Part of a small language model's weights.
Size: 12 layers, width 192, 9 heads of 32 (1 for keys and values), vocabulary 32000, 17.3M parameters.
Architecture: RMSNorm before each block, rotary positions, untied embeddings.
Training: a variant of Adam for these matrices, 13523 steps.
Each number is 128 + 32 x the weight over its row's rms, rounded and kept within 0 to 255. Layers, rows and columns count from 0. The size above them is the row's rms in percent of the matrix's.

# layer 9 MLP down (transposed), 512x192, rms 0.0694, rows 416-461, columns 144-191
size [100 100  96  95 104 102 100  98 100 105 106  98  96  94 104 101 103  95  96 101 104 111  99  97  96 100  96  99 107 102 104 102 110  96 105  94 103 105  97  99  99 102 100 103 102 106]
[[117  83 182 121 134  57 159 122 168 134  75 125 121 144 155 107  96 133 131 147 152  80  39 145 108 105 102  88 164 124 125 156 148 162 106 152  90 119 163 144 157 156 136 154 132 150 144 169]
 [125  95 134  55 135 136 165  93 142 120  90 156 113 164 101  58 102 127 109 135 123  73  97  79 187 135 106  81  75 171 120 119 106 173 113 164 111 163 131 114 180 153 100 151 150 176 143 174]
 [208 103  93   0  60 112  90 132 102  91 131 100 131 127  92 130 194 120 150 123 130 167 147  90 119  84 124 168 145 134 175 103 139 145 121 140 136 127  97 161 134 134 122 116 119 111  89 144]
 [130 116 128 188 143 194  57 134  83 183 135 100 137 157 122 123 126 132 161 102 127 113 150  95 139 152 157 148 156 142 156 149 124 104 136 122  90 139 123 118  89 114 103 127 158  81 183 146]
 [171 134 100  98 119 131 115 114 157 103 108 142 130  82 106 166 119 180  98 165 142 148  98  86 187  68 173 130 145 157  97 138 194 116 153 138 128 162 154 142 119  63 193 138 136 151 108  69]
 [188 120 189 138 144 128 157 127 133  59  96 165 135 137  50 124 125 116 117 126  78 114 148  84 161 134 142 108 116 187 145 127 111 127 119 203 143 167 118 103 163 137  94 162 153 168 109 146]
 [ 75 166  95 127  97 114 109  91 120 158  82  86 109  74 111 132 115 161 116 107 135  61 136  81 206 138 154 158 151 130 139 124  71 115 103  93 148 122 102 120 150 156 129 133 150 137 165 119]
 [165 124 140 156 118 111  89 118 108 110 131 161 166 140  84 152 174  51 148 123  89 104 101 154  65 162 109 131  85 101 131 132  89  92 155 149 159  99 127 124  92 120 131 118 123 153  99 162]
 [163 118 139 161 111 141  82 101 146 151 113 127 116  68  83 138 168 120 131 148 119 115 137 107 155  65 136 147 187 106 103 112 131  96 151  89 133 121 157  92  78 113 181 124 156 177 153 120]
 [147 124 149  52 115 127 135  99 186 108 144  95 153 103  73  94 103  84 143 151 150 126  58 126  83 161 109 142 108 175 108 129 113 145  85 190  85 134  95 168 130 133 175 180 171 141 155 151]
 [ 96 128 161  15  82 138 111 117  96  88 135 123 102 104  78 132 126 110 157 182  95  92 148 137 141 126 102 168 142 153 163  99 167  70 104 170  78 116  72 141  73 125 136 105 151 108  80 129]
 [128  98  86 158 116 148 115 129 162 139 143 117 110 155 122 110 141  81  84 118  25  64 211 121 177  73 116 180  84 132 106 139 134 104 131 135 174  76 164 152  58 143  82 136  91 156  68 111]
 [159 127 132 130  81 119 141  87 190 121 129 105 181  86  82 131 170 132 136 107 149 141 141 130 123  78 125 141 136 130 127 135 135  68 139 133 172 157 164 125 113 138 130 210 136 139 137 170]
 [ 65 146 170 164 123 111 156  84 116 148 197 141 142 113 107 133 130 151  95 120 146 144 124 178 112  69 114 101 126 153 122 113 120  79 179 139 143 122 113  84 122  99  82  97  75 102  94 146]
 [106 169 109 138 116 141 154 129 188 110 211  64 113 145 118  82 145 128 148  82 158 105  89  95 128 157 136 158 139  89  71 154 112 144 117 168 175 112 130 170 140 112  80  97  69 155  97 107]
 [141 157 113 111  68  39 138 188 163 160 118 125 136  81 112 118 110 149 117 120 144 101 150 125 137  82 136 128 153 124  66 139 104 112 156  78 175 123  76 154  65  96 147 167 103 140 112  79]
 [143 102 143 216  93 128  81 130 159 107 107 101 213 115 117 129 156 149 119 122 102 118 174 155  91 157 131 127 122  84 115 130 168  34 131  52 111 131 171 121 130 109  84 134 136 127 111 107]
 [143 153 120 126 143 107 132 118  77  82 160  90 121 130 110  96 107 132  61  95 126 128 150 111  84 194  96 156 113 117 135 177 125 150 106  79 153 143 124 138 107 136 137 186 142 135  78 159]
 [155 110 181 202 124  94 119 102 153 123 129 133 135 106 176 152 147 100 106 155 158  89  51 130 120 121 134  70 112 105  45 174 136 125 133  59 112 101 106  86 138 109 156 196 104 126 114 136]
 [ 89 126 133 255 142  57 167 151  84 144 181 103  68 150 129 105 210 144 104 134 182 136 142 130  89 120 154 199 133 113  91  81  92 131 147 113 191 153 135 119 142 132  91 128 109 135  88 136]
 [115 136  84  89 111  71 151 176 148 159 142  84  82 155 134 102  94 148 151 139 121 105 157 108  89 150 136 147  90 125  95  90 141 138 163 191 122 133 136 106 125  89 177 190 148 118 125 107]
 [118 137 226 114 157 161 130 172 124 123 188 124 127 126 120  75  85 110 107 111  91 152  96 137  70 157 130 112 121  97  82 140 157 120 154 115 104 125 141 201 137 120  82 128 114 107 105 148]
 [139 122 106 173  39  78  91 125 159 183  27 136  89 121 145 156 102 117 143  83 159 103 118 110 170 125  90 214 153  49 113  77 104 157 123 126 151 109 141 166 143 123 151 209 112 132 141 176]
 [135 151 177 131 129 114  93 178 130 198 164 120 109 109 163 148 172 178 170 146 168 111 144 120 119 118  91 129 202 177 163  58 112 124 114 159  89 186 158 132  93 146 146 109 120  86 110 143]
 [111 148 113 121 162 168 170 110  92 201 119 140  30 136 161  96 145 144 150 165 108  88  91 127 128 134 146  92 144 124  94 114 119 108 115 128 130  80 135 146  76 147  69 104 104 122 150 141]
 [138 169  87 125 101 135 131 151 131 181 123 126  66  93  94 114  94 153 110 116 103 194 103 103 125 138 162 158 151 112 119 142 167 124 121 138 106 169 127 106 111 146 129 161 147 129  77 147]
 [ 98 165 161 122 134 137 149 111 125 168 142 111  56  54  58 123 112 117 163 138 105  89 129 176 113  97 117  96 128 163  94 114 140  77 141  90 139 121 116 172 165  91 132 131 139 116 111  94]
 [143  88 130 165 138 113 142  70 205  90 147 149  93 198 207  94 119  96 129 136 136 127  45 104  97 105 118 157  78 121 122  77 126 177  64 171 153  93 117 109 121 170 109 147 154  75 133 160]
 [151 153  89 163 127 168  98 176 145 127 160 146 161 136 101  91 156 126 185  84 133 112 117 134 114  78 148 112  80 107 113 145 186 135 126 145 169 162 179 189 126  45 178 137 130 156 156 115]
 [121 155 132 213 161 132 157  90  87  70 125 131 102 146 105 149 106 129  99 118 147 209 147 190 157 136 133 148 139 134  83 107  93 108 168  62 159 123 148  50  78 169  93  99 121  97 123  99]
 [ 99  92 126 141  88  72 201  97 156 137  77 131 156 142 169 143 126 135  88 117 109 136 104 114  69 114 140 126 195 105 175 133 160 141 142 139 112 130  94  94 109 146 168 165 132 164 100 131]
 [121 108 194 191 140 137 122 138  89 170 119 123 113 111  81 135 156 125  92  76 132 138 108 148 164 147 159 137 146  82 117 112 145  90  92 113 177 141 140 139  87 154 124 144 119 161 126  92]
 [120 124 179 100 170 107 113 143 167  87 143 183  88 134 141 177  82  70 132 135 123 116 105 141 164 100 162  33  96 128 121 141 144 151 141 156  92 130 106 139 113  98 119 145 176 172 153 156]
 [138  90  21 111 132  92  79 181 120  61 147 140 129 105  75 158 152 209 121 116 128 169 158 117 128 152 145 164 158 122 162 162 151  15 123 104 141 126 187 163 112  80 136 121 120 153 116  91]
 [172 159 102 121 149 204 137 170 136 108 172 177 159 118 111  77  88 105 124 181 134  48  92 201 167  77 119 103  88 130 130  76 116 140 172 146 115 151  93 154 122 120  67 193  96 150 107 148]
 [128 181 162  78  96 191 128 136 102 162 125  86 118 160  99 172  54 128 125 135  63 138  80 130  87 119  88 136 109  99 128 115  98 128 141  84 132 157 132 137  81  73 149 124  98  95 166  98]
 [126 104 118  53 180 133 158  69 150  94 152  68 132 151 124 115 101 105  76  53  95 149  81 135 110 104 141 115 154 172 146 114 131 139 113 128 107 134 145 196 174 129 122 115 114 167 138 167]
 [ 69 151  81  93 169 162 138 128  96  60 139 198  99 171 169  30 116 181 163  67 111 122 124 140 150  69 157 103 123 129 119 156  95  95 160  73 198 153 144 130 165 140 135 110 126 159 143  41]
 [143 151  62 102 130 158 101  75 107 112 165 141  65 128 156 150  96 135 154 109 125 114 127 108 130 173 199 103 146  51  94 170 147 141 135  77 133 136 155 107 126 124 108 162  94  80 130  84]
 [154 127 176  75  93 109 188  64 160 150 140 168 233 176 104 145  98 115 136  96 134 177 122  67 139 125 150 125 145 131 130 101 115 174 175 164 105 150 128 161 165 145 117 107  94 172 115 154]
 [179 116 146 169 132  60 195 147 109 136 128 183 113 160  82  79 139 142 115 114 157 117  95 124 124 133 110 126 116 156 129 123 114 142 109 153  67 120 130 136 134 172 124 130 131 116 155 164]
 [ 71 136 102 128 155 116 159 132 126 126 156 135 131 114 138  93 130  99 117 127 129  87 143 142 124  97 109 124 168 146 151 213 114  88 150  54 149  95 142 183 155 140 185  87 198 186 138 114]
 [208  80 178 163 127 132 145 167 167 133 115 139 111 118 186 121 201 120 119 135 211 143 158 119 159 113 152  88 140 145  51 117 144  64  91 118 125 114 132 111 141  78 177 113 149 105 124 145]
 [125  91  60 185  94 174 137 119 136 139 146 183 173 111 111 108  75 139 100 114 145 157 141  95  74 106 147 179 144 128 131 120 130  70 194  87 166 134 142 113 131  80 102 171 158  83 128 175]
 [130 150 157 166 138 156  82 131  96 163 107 161 171 124 156  92 147 120 108 126  63 166 136 104 112 121  99 142  91 120 114  86 124 130  83 127 122 148 132 135 154 197 109 162 102 124 147 157]
 [132 134  76 177 109 113 156  85 170 157 107 144 148  72 159  73 116 149 129 105 147 132 120  83 127 133 127 146 148 109  86  78 106 119 162 195 135  91 119  91 140 147 152 139 146  77 167 162]]
# layer 9 MLP gate, 512x192, rms 0.0756, rows 417-462, columns 144-191
size [105  94  93 103 106 101  95  92 108  95 108  97 109 103 109 117  94  98 102 101 103 102  99 105 111  94 106  97 107 108 104  95 103 105  91  99  95  95 100 112  99 111  98 108  89  96]
[[163 114  92 114 125 154 130 145 128 218 134 135 124 181 190 148 145 186 141 151 142 162 132  65 151 191 137 106 146 146 142 138 123 137  90 152 143 126 156 141 123 120 111 142 105 177 157 115]
 [133  32 140 102  63  67 146 172 163 142 153 127 187 138  73 120 165 151 169 124 199 157 125 135  54  87 147 139 127 124 146  49 145 182 122  97 149 129 146 152 126 103  69 123 119 134 141 112]
 [166 113 118 141 116 119 136 125 150  96 106 119 124 106 186 171 217 153 150 106 121 130 152 172 139  75 137 135 102  67 107 132 110 113 148 138 165 196  98 139 211 137 131 133 114 144 117  80]
 [136  57 120 117  95 161 147  78 153 122  90 114 153 144 105  88 153  83 115  86 127 154  95 105 112 113 103 105  97 141  88 137  64 117  90 175 124 128 142 127  98 109 122 121 114 100 170 133]
 [104 114  80 100 169 150 104  98 149 164 132 183 124 136 123  78 134 175 156 118 181 148 128  88 169  90 159 157 122 140  99 138 135 160 101 148 121 171 176 127 108 163  97 107  49 160  99 137]
 [153 173 153 107 103 130 105  90  82 154 155 104 106 151 144 118 140 121 146 124  76 147 123 133  84 176 152 114  77 132 122 106 107  75  95 124 170 117 154 176 106 126  67  95 132 167 125  72]
 [ 63 101  97 133 110 142 159 135 162 124 156  93 110 121 181 160 180 159 158 137 148 141 136  66 206 114 115 113 160  97 101 106 177 133 145 126 116 123 113 160 150 192 154 205 157 115 163  22]
 [132 172 155 103  84 102 125 133 119 112  95 182 116 138 121  75  84  95 135 137 130 111  72 186 121 168 148 113 134 120 149 159 115 155 130 194 100  98  99 145 215 103  63 131 134  82  84 163]
 [153 122 108 125 143 141 154 134 118 136  45 147 150  87 142 126 130 146 137   0 149 163 183 156 145 105 115 168 105 136 152  98 171  67 162 141 184 137 111 131  91  98  78 125 115 153 112 155]
 [117 150 173  53  71 107 188  61  44 107 207 130 135 126  62 139 111 120 173 122 105 132 102 140 114 127 114 107 155 102 176 154 118  99 141 208  56 150  75 119 113 180 106  73 112 151 114 152]
 [138 107 132 127 163 158 143 147 147 209 142 142 122 123 163 178 122 148 156 132 147 145 118 131 137 118 156 152  77 104 120 196 182 117 156 155 151 141 134 109 189 131 122 127 148 101 175 156]
 [141  99 153 110 155 146  60 138 128 143 100 155 157 135 136  74 110 146 136 159 101 191 152 131  91  74 172 182 113  89 151 171  98 189 151 103  65 177 144 173 126 126 123 137 159 137 145 106]
 [111  99 134  63 179 181 122  68 112 173 158 122 141 140 129 151 121  96 129  94 130 167 100 153 123 124 135 158 119 134 158 100  73 135 130 142  69 134 205 159  96 113 104  92 148 108 214  88]
 [126 142 157  72 106 161  80 141 131 137 128 105  93 154 173 150 149 166 140 123 146 120 162 155 129 125 125 129 106  69 103 103 147  70 144 183 178 169 158 127 116 117  73 120  77 103 164 174]
 [133  75 115  69 161 146 139  90 171 107 118 145 177 125 119 119 136 155 179 137 133 136 116  69  81 140 126 137 120 144 122  70 155 157 110 165 200 158 153 123 142 168 133 125 149 149 149 161]
 [105 158 114  89 150 107  96 150 104 146 139 174  86 163 142 101 141  68 124 138 164 154 101 146 122 118 128 155 146 152 133 134 113 203 108 166 149 172 128 131 182 176 169 104 211 180 112 155]
 [ 68 109 146 109 171  41 152 111 170  87 158 113 103 210 115  97  79 171 102  89 131 164 142 118 103 109 108 147 107  62 144 103 113 159 121 117 147 137 124  86 100 179 121 129 164 117 140  85]
 [111 146 163 114 100 124 100  75 139 151 109 154 149 168 128 140 152 166  97 152 205 130 123 103  43 164  88 142 127  98 138  94 112 144 129 128 167 160 150 167 116 204 132  96 173 146 135  92]
 [126 135 117  74 100 200 154 110  90 122  61 153 115 129 145 131  62 154 176 103 112 148 165 129 154 119 114  70  82 113 124 129 139  44 145 206 120 147 148 229 130 140 167 102  98 108 155 177]
 [ 96 112 116 105  47  85 150 159 144 169 115 156 122 134 112  94  70 114 103 147 152 152 164 126  86 126 189 108 110 168 160 108 130 187 175 133 123 166 135 162 161 145 121 141 187 131 128  62]
 [ 97 130  77 100 104 158 101 138  53  89 146 186 152 151 163 132 153 119 183 109 148 122 144 135 125 201 101 158  58 129 131 131  77 108 158 156 144 169 159 170 141 148 147 124  93 118 151 154]
 [161 133 162 136 137 125 110  99 154 149  89 131 101 117 170 101 114  44 176 121 165 105 134 191 150  93 105 128 167  75 155 102 123 154 139 136 212  97 112 141 131 115 134 152 150  75 162 154]
 [112 111  94 111 152 117 119 105 137 127 185 104 140  92  95 151 149  96  82 148 136 196 127 141  87 106 188 136 173 161  73 103 110 147 154 137 125 138 170  74 140 104 111  90 110 121  85 152]
 [106 187 102 104 121 136 126 106 116 158 108  94 162  54 126 145  81 119 123 122 138 137  75 144 113 113 111 103 191 109 150  73 148 128  79 135 125 134 144 156 119  90 138 116 116 158 152 124]
 [ 58 145 135 115 104 140  99  73 121 125 108  88 123 127 152 204 146 136  70 152  95 142 123  93 101  87 117 132 112  90 124 166 141 159 193 166 135 157 143 122 144 178 152 119 119 113 113 146]
 [142  92  85 161 125 130 158 207 143 129 136 132 113 131 154 153  88 161 122 132 112 149 112 123 135  73 152 140  95 144  75 146 153 139  96 145 165  70 114 104 128  62 102 155  88 128  99 112]
 [127 167 172 120  95 144  81 100  97  93 177 125 136  89 169 138 129 124 138 144  61  99 107 131  94 109 146 104  98 120 120 123 113 127 126 145 126  87 136  97 124 128 108 158 167  68 111 182]
 [140 152  88  97  99 156 135 167 108 112  81 118 129 169 112 131 114 139 140 110 127 144 150 205 114 122  98 159 200 103 146 132 138 109 147 150 165 169 139 110 160 116 165 112  74 127  95  99]
 [113 121  94  85 116 126  94 120 127 116 104 167 181 126 175  95 133 154 151  92 124 172  79 124 138 158  41 196 156 141 176 139 123 130  91 145 163 135 178 121 182 117 129 104 147 139 139 156]
 [122  85 156 154 120 146 117  81 148 124 150 134 130 123 189 131 107 139 152 106 145 149 125 163 151 137 163  99 156 137 105 182 175 114 161 154 148 173 150 158 163 123 163  92  99 132  90 174]
 [150  72 157 104 109 176 116 141 187 155 112 163  86  98 209 151 106 123 174 119 166 134 185 101  77 140 162 150 114 192 113 120 147 158 189 160 127 110 192 129 132 103 118 154 189 104 158 174]
 [108 106 148  83 136 130 117 129 148 160 109 132 111 105 193 150 148 146 141 120 130 139 139 151 103  95 132  75 132 159 163 135 119 142 108 157 138 171 120 150 132 199 110 184 107 139 120 143]
 [148 161 138 135 139 152 144 141 129 101 200 149 133 145 124 115 160 129  92 129  89  92  92 135  83 165  62 121 175 115 101 129 137 147 174 156 171  98 163  95 161 130 121 109 156 130 121  98]
 [121  99 133  95  92 141 107 166 135 104  83  98 137  77 181 151 199 153 167 140 151 116 110  78  63 170 118 154 146 122  97 150 169 104 171 183 102 145 161 163 125  81  82  57 143  98  93 100]
 [ 86  97 140 173 160 130 151 101 120 134 137 157 104 126 148 134  94 150 195  90 144 137 110  74 137 141 127  98 156  43 126  95  37 128 140 137  81  94 118 161 135 145 134 167 133 153 136 112]
 [122 122 119  98 139 164 142 120 209 154  82  83 107  73 136 132 120  43 120 107 163 113 127 140 131 150 126 114 180 175  90 142 105 159  92 129 118 160 145 193 151 131 180 123 106  63 137 101]
 [102 132 169 134  91 173 161 145 166 154 103 144  72 144 134 116 145 177 136 151 119 117 138 120  97 151 133 161 117 174  74 174  89  96 173 156 117 107 160  93 198 103 162 135 163 139 133 173]
 [ 92 104 142 107 122 138 116 122  97 151  93  88 159 120 162  84 150 109 112 115  90 160 137 163  93 113 151 142  40  47 141  82 118  50 123 121  97 136 141 153 150  57 110  81 129 130  85 155]
 [117 151 158 111 134 132 105 133 127 119  98  92 153 146 128 107 127  98  92 112  72  95 101 150  72 152 105 114 146 122  97  92 120  96 157 167 132 123 131 122 125  99 134 121 132 151 108 126]
 [138 138 170 132 210 119  90 163 121 127 159 132 139  54  99 124 164 131 159 191 101 126 149 188 165 132 124 130 137 151 172 133 152  97 125 168 155  89 173 105 160 179 131 112 136 160  76  98]
 [125  82 109 105  71 117  74 156  87  98 156 103 153 115 134  92 157 121 122 150 185 177  86 164 133 119 145 106 151 129 150  63 138 130 104 140 126 144 106 120 146 138 102 173  57 145 171 102]
 [143  90 102 104 116  68 129 154 148 178 145 141 124 122 122 123 177 179 123 135 171 172 118 133 124 186 159 137 124 159 136 125  67 151 100 132 121  91  94 107 139 104 170 157 183 123  91  81]
 [165 119 133 124 107  92 154 185 168 126  72 155 112  75 151 134 111 160 135 152 120 187 191 159 142 125 141 121 109 132 142 148 101 139 120 169 131 123 139 102 180 178 168 153 182 125  97 135]
 [ 71 103 112  66 160 132 109 106 140 159 100 154 117  74 117 127 143 137 141 168 158 138 177 122 127 122 129 106 125 121 105 118 107 144 155 114 137  99 194 168 127 153 122  99 128 115  27 157]
 [134 161  82  99 148  97 150 167 141 157  78 162 102 136 144  36 182 140 176 124 180 153 103 121  40 128 145 139 154 140  71 106 114 120 153 112 141 114 145  87 142 135 116 131 129  69  84 116]
 [163 119 140  93 247 110  74 205  73  41 139 163 109  98 140 144 157 160 136 137 149 137 148 117 129 112 146 145  99 182 151 216 145 188 148 125 100 142 139 146 138  93 146 113 153 127 134 119]]
# layer 9 MLP up, 512x192, rms 0.0738, rows 417-462, columns 144-191
size [ 97  94  97 101 100  98  99  96 104 106 100  96  93 102 101 107  94  96 100 101 111  98 100  98 100  97  97 105 104 104 106 109  96 103  95 105 103  99 103 100 100 102  99 103 103  99]
[[128 153 122 153 130 143 122 182 136 167 134 136  91 113 129 138  97  68 184 169 127 135 143 142  73 111 189 190 134 152  68 117 106 131 138 115 195 109  70 136  94 125 132  87 111 100 199  61]
 [100 143 130 147 180 137 125 143 118 149 183 149 102 129 147 112 138 121  92 111 139  98 171 140 124  90 133 138  82 144 137 216 126 132 177 101  72 102 115 136  58  80 126  97 104 103 125 148]
 [118 151 140 143 155 100 197 138 195  84 138 177  93  88 164 143 133  61 132 134 127 109  84 127 116 128 152 102 119 157 144 138 175 121 108 135 118  52 104 153 130 164 135 108  85 187 113  91]
 [150  99  82 117  67  70 128 166 170 134 112 115 109 137 123 195 115 147 104 167 109 125  75 122 168  96 195 126  68 104 116 136 125  97  85  96 155 133 156  91  96 127 153 110 114 129 184 145]
 [130 142 109 148 115 143 150 101 153  62  96 109 199 143 119 159  75 108 148 175 133 171 150 101  96 128  65 139 169  74 101  71 131 137 116 129 166 174 148 132 162 138 119  88  77 126 151 171]
 [103  54 166 110  66 127  90 155  87  86 181 157 133 103 101 161 138 115 130  87 140 151 167 172 148 164 139 135 116 116  74  76 117 132 111 123 172 140 174  66 164 125  60 140 112 122 117 122]
 [ 93  92 179 141 128 146 125 162 149 134 113 108  89 116 147 157 162 104 143  98  66  89 136  96 131 115  72 128 118 130 154 122 113 102 140  94 102  96 152  83 124 111 137  94 150 143 146 130]
 [ 83 161 127 186 158 108 129 145 133 123 133 179  97 113 105 111 131  96 137 145  74 100  99 159 131  92 156 138 166 136 153 132 102 151 179  59  89 163 146 112 106 145 140  75 125 127  71 179]
 [155  96  95 124  85 166  94  96 114  77 177 146 146 136 111 130 172 142 139 248 100 181 118 175 100 203 155 134 103  99  88 105 166 150  44 133  84  96 148 134 118  98  86 127 134 127 184  94]
 [135 106 115 168 123 140  79 154 193 175 103  80 154 153 220 128 165 136  72 146 136 154 112 113  83 127 122 161 142 139 125  59 119 191 139  73 182 141 172  82 135 124 115 178 139 120 127 164]
 [163 163 178 139 115  97  65  94 131 129 110 187 145 147 163  97 129  91  90  92 115  55  89 156  74  88 111  83  70 122 123 178  85 113 179 148 134 150  81 155 141 179 151 190 121 102 135 114]
 [153 170 128 110 187 151  93 102 141  79 154 114 124 137 113  69 156  90 108 150 130  94 120 109 124 115 162 127 118 142 141  77  77 103 152 140  91 139 207 130 120 130 147  63 157  92 123 125]
 [155 110 125 154 114 114 150  92 101  98 120 131 128 153 151  89 198 151 109 140 129 153 115 111 131 140 138  85 176 147 177 115 183 130 143  95 119  66 156 194 152 139  95 151 165  88  87 134]
 [114 144 107 126 107 134 131 125 148 120 125 164 152 113 116  71  87 115 107 113  97 123  79 195 165 189 126 177 162 158 136 141 140 182 104 161 109  94 140 200 144 116 162 113  94 143  97 155]
 [ 83 124 136 146 129 159 118 146 179 135  65 129 112  57 113 138 138 123 159 168 117 125 155  98 133  90  98 120  65  59  64 116 130 157 153 119 127 143 165 117 155 124  88 145 142 117  97 150]
 [146 161 154  66 156 128 141 116 119 156 155 128  66 174 171 135 212 101 119 130  73 154 111 102 109 118 154 131 117 157 122  94 105 200 179 119 130 107 158 127  86 113 118  59 129 124  88 160]
 [123 113 147 130 142 141 147 134 116  84 179 165 130  95 150 145  93  37 158  82  57 119 142 138  93  52 177 178  94 134 147 138  96  83 165 145 110 113 161  71 144 167  77 114 132 133 141 142]
 [146 115 127 190  93 113 107 119 119 137 128 107 177 133  68  96 145 123 183 161 192 148 110 150 123 149 124 129  90 123  45 134 142 145 156 101 140 171 120  79  81 144  94 155 133  99 125 122]
 [144 135 107 129 143 162 123  56 132  72 120 128 106  91 165 152 112 123 173 138 102 127 167 121 142 156 118 158  68 117 199 213 132 128  99 128 114 147 138 143 127 129 155 132 173 118 121 165]
 [152 135 124 108 107 158  99  90  82  75 162 123 118 216 130 126 109 116 141 102 145 118 187  70 150 137 117 132  93 126 142  87 177 142  73 143 138 140 107 157 212 159 131 162 111 106 181 138]
 [109 141 185 140 122 135 136 105 158 139 120 130  96 127  93 130 193 141  54 118 146 140 157 158 106 124 148 125 171  54 139 118 178 130 156 130 101  91 142 117 111 138 111 110 118 130  82 168]
 [134  87 143 134 143 115 196 107 134  87 123 113 110 107 139 174 141 113 144 186 111  93 152 142  71 159 158 127 114 141  99 162 151  86 101 102 162 133 123 128  85 192 107 113 144 119 120 126]
 [142 165 155 142 149 170 136 160 181 141 151 160  70  98 197 197 120 118 179  77 107 113 142 132 131 140  76 143 124 152 137  89 170 197 126 157 129 124 115 150 134  88 210 110  96 128 165 195]
 [172 140 164 118 123 120  99  98 114 153 137 106 142 179 148 112 157 140  97 105 144  92 128 119 143  71 112 136 141 158 165 112 111  69 132 123 123 135  49 186  76 153 147 125 220 194  97 154]
 [175 119 165 158 112 144 111 144 143  96  78 140  91 161  94 172  84 113 125 128 127 112 132 150 145  70 185  86 104 148 101 136 142 153 114 113 174 123 104 137 160 102 112 141  85  91 143 105]
 [125 151  96 136  75  99 130 155 122 104 140 184 206 172 124 102 136 138 165 129 141  81  83 123 172 171 111 149 147  80 135 160 100  78  93 132 150 187 107 150 139 126 113 124 109 111 170 126]
 [145 128 152 167 117  81 111 140 122 115 152 110 151 161 110  98  87  80 109  80 146 123 145 183 127 132  76  82 106 111 148 118 162 139 119 136 151 137 165 125 149 151 167 128 131 155  87  92]
 [120 120 156 136 161  92  88 195 147 167 102 127 135  41 147 118 111 105 159 139 110 112  85 120 124  95 118 124 104 145  75 160 125 110 118 174 122 138 140 138 110  64 151 176 127 124 138 169]
 [113 165  93 130 139 118  88  60 161 140 172 146 107 149 187 147 186 187  28 104 106 109 128 130 154 139 113 102 128 146 105 108  99 104 106 125 163 130 169 116 160 131 130 138 158 158 146 108]
 [158 168 159  96  76  93 144  95 140 147 136 160  86 135 117 161 111  59 114  85 120  54 171 128 139 148  93  65 132 115 120  92 197  45 122 146 109 117 115 142 110 169 173 127 174 183 184 177]
 [131 102 179 149 168 144 155 130 195 147 126 136  77  68 133  97  97  23 195 109 136  89 129 155 138 137 110 171 175 152 137 129 155 141 121 154 150 137 126 149 118 107 103 166 105 100 173 155]
 [ 92  96 137 153 108 120 121 119  97  78  80  78 133 136 106 133 156 118 117 137 136  89 147 178 101 118  87  69 102  99 110 105 137  63 120 177 117 128 102  68 112 119 147 165 192 119 134 149]
 [137 121 149 136 111  90  89 208 145 136 130  96 124 149 142 149 156  92 137 178 202  99 207 138 154 131  98 142 118 170 167 121 147 136 150  90 127 154 132 134  96 151 139  95 142 106 143 143]
 [124 144 130 115 122 116 143 101 137 118 193 202 145 161  95 141 155 107  56 104 154 121  78 161 168 139 114 104 132 124 136 121 113 133 161 166 176 110 118 113 134 186 140 128  71 184 190  67]
 [132 108 148 124 107  91  90 142 155 129 131 192 109  81 188 120 129 137 112 141 237 199 137 149 148  92 164 172 166 134 176 101 189  82  71 111 118 169 148 130 129 124 106 121 114 111  76 161]
 [112  94  75  98 130 121  96  56 106 115 114 185 107 207 100 134 155 143 172 122 117 149 115  82 119 166 113 138  92 141 149  90 144 150 118 180 147  80 102 134 118 154 107 124 156 144 123 123]
 [108 113  53 109 125  86 122 163 144 100 143  88 144 146 139 115  85 129  94 145 156 135 159 131 103  81 191 151 111 138 115 106 180  96  99 104 183 112 126 154 115 110  85 133  84  32 201  73]
 [117  64 137 123  76  71 149 117 127 152  64 105 118 115 130 119 163 146 139 134 187 161 133 135  57 179 117 127 138  99 164 117 119 118 182 125 154  98 169 109 162  91 106  71 164  84 110  49]
 [112 132 140 140 127 156  77 124 170 166  98  74 104 109 138  96 140  90 125 114 135 147 117 144 164 144 146 137 106 153 141  99  78 183 174  92 108 194  66 137 119  51 115 171 126 102 158 187]
 [108 111 169  99 218 145 115 142  92 156 138 135 184  85 126 163 142 152 140 159 177 138 112 116 167  82 120 141 120 119 160 142 170 115 124 107 138  77 124 119 140 188 128 119 187 130 139 130]
 [165 140  90 175 102  99 159 111  87 166 131  91 176 133 102 128 120 169 161 137 115 193  97 119 120 102 160 145 126  88 110 182 125 147  82  88  70 155 141 116 101 107 101 152 119 125 105 176]
 [ 90 131 109 127 102 125 108 123 117 144 143 141 107  98 173 112  86 163 157 128 107 130 172 133 123 153 157  91 136 143 159 113 171 123 189 131 137 172 117 181 138 139 126 152 142 158 134 167]
 [135 164 146 183 167 189  96 116 119  99 166 134 125 116 109  74 143 194 152 163 128 127 120 137 100 132 129  99 136 134 218 157  87 155 180 103 105 160  96 191 141 139 120 137 173 122 108  99]
 [140 119 113 140 114  96 139 127 104 173 106  78 142 111 123 154 127 105 162 143 101 139 149 110 153 128 204 108 117 138 158 141 134 152 156 125 114 109 167  90 133 127  74 188 129 120 138 119]
 [112 112 169  77 116 139 164  88 151 116 140 165 123 107 144  97  89 107 134 149 139 148 120  84 122 127  82 130 127 163 190 179 176  88 123 210  94 104 112 200 139 122 128 135 149 145 177  76]
 [150 144 140 175 128 131  90 138 110  91  73 109 160 167 169  66 147 155 143 143 163 190 114 147  83 100 118 162 100 148  65 147 106 108 175 120 190  54 213  88 155 111  67 139 107 114 112 140]]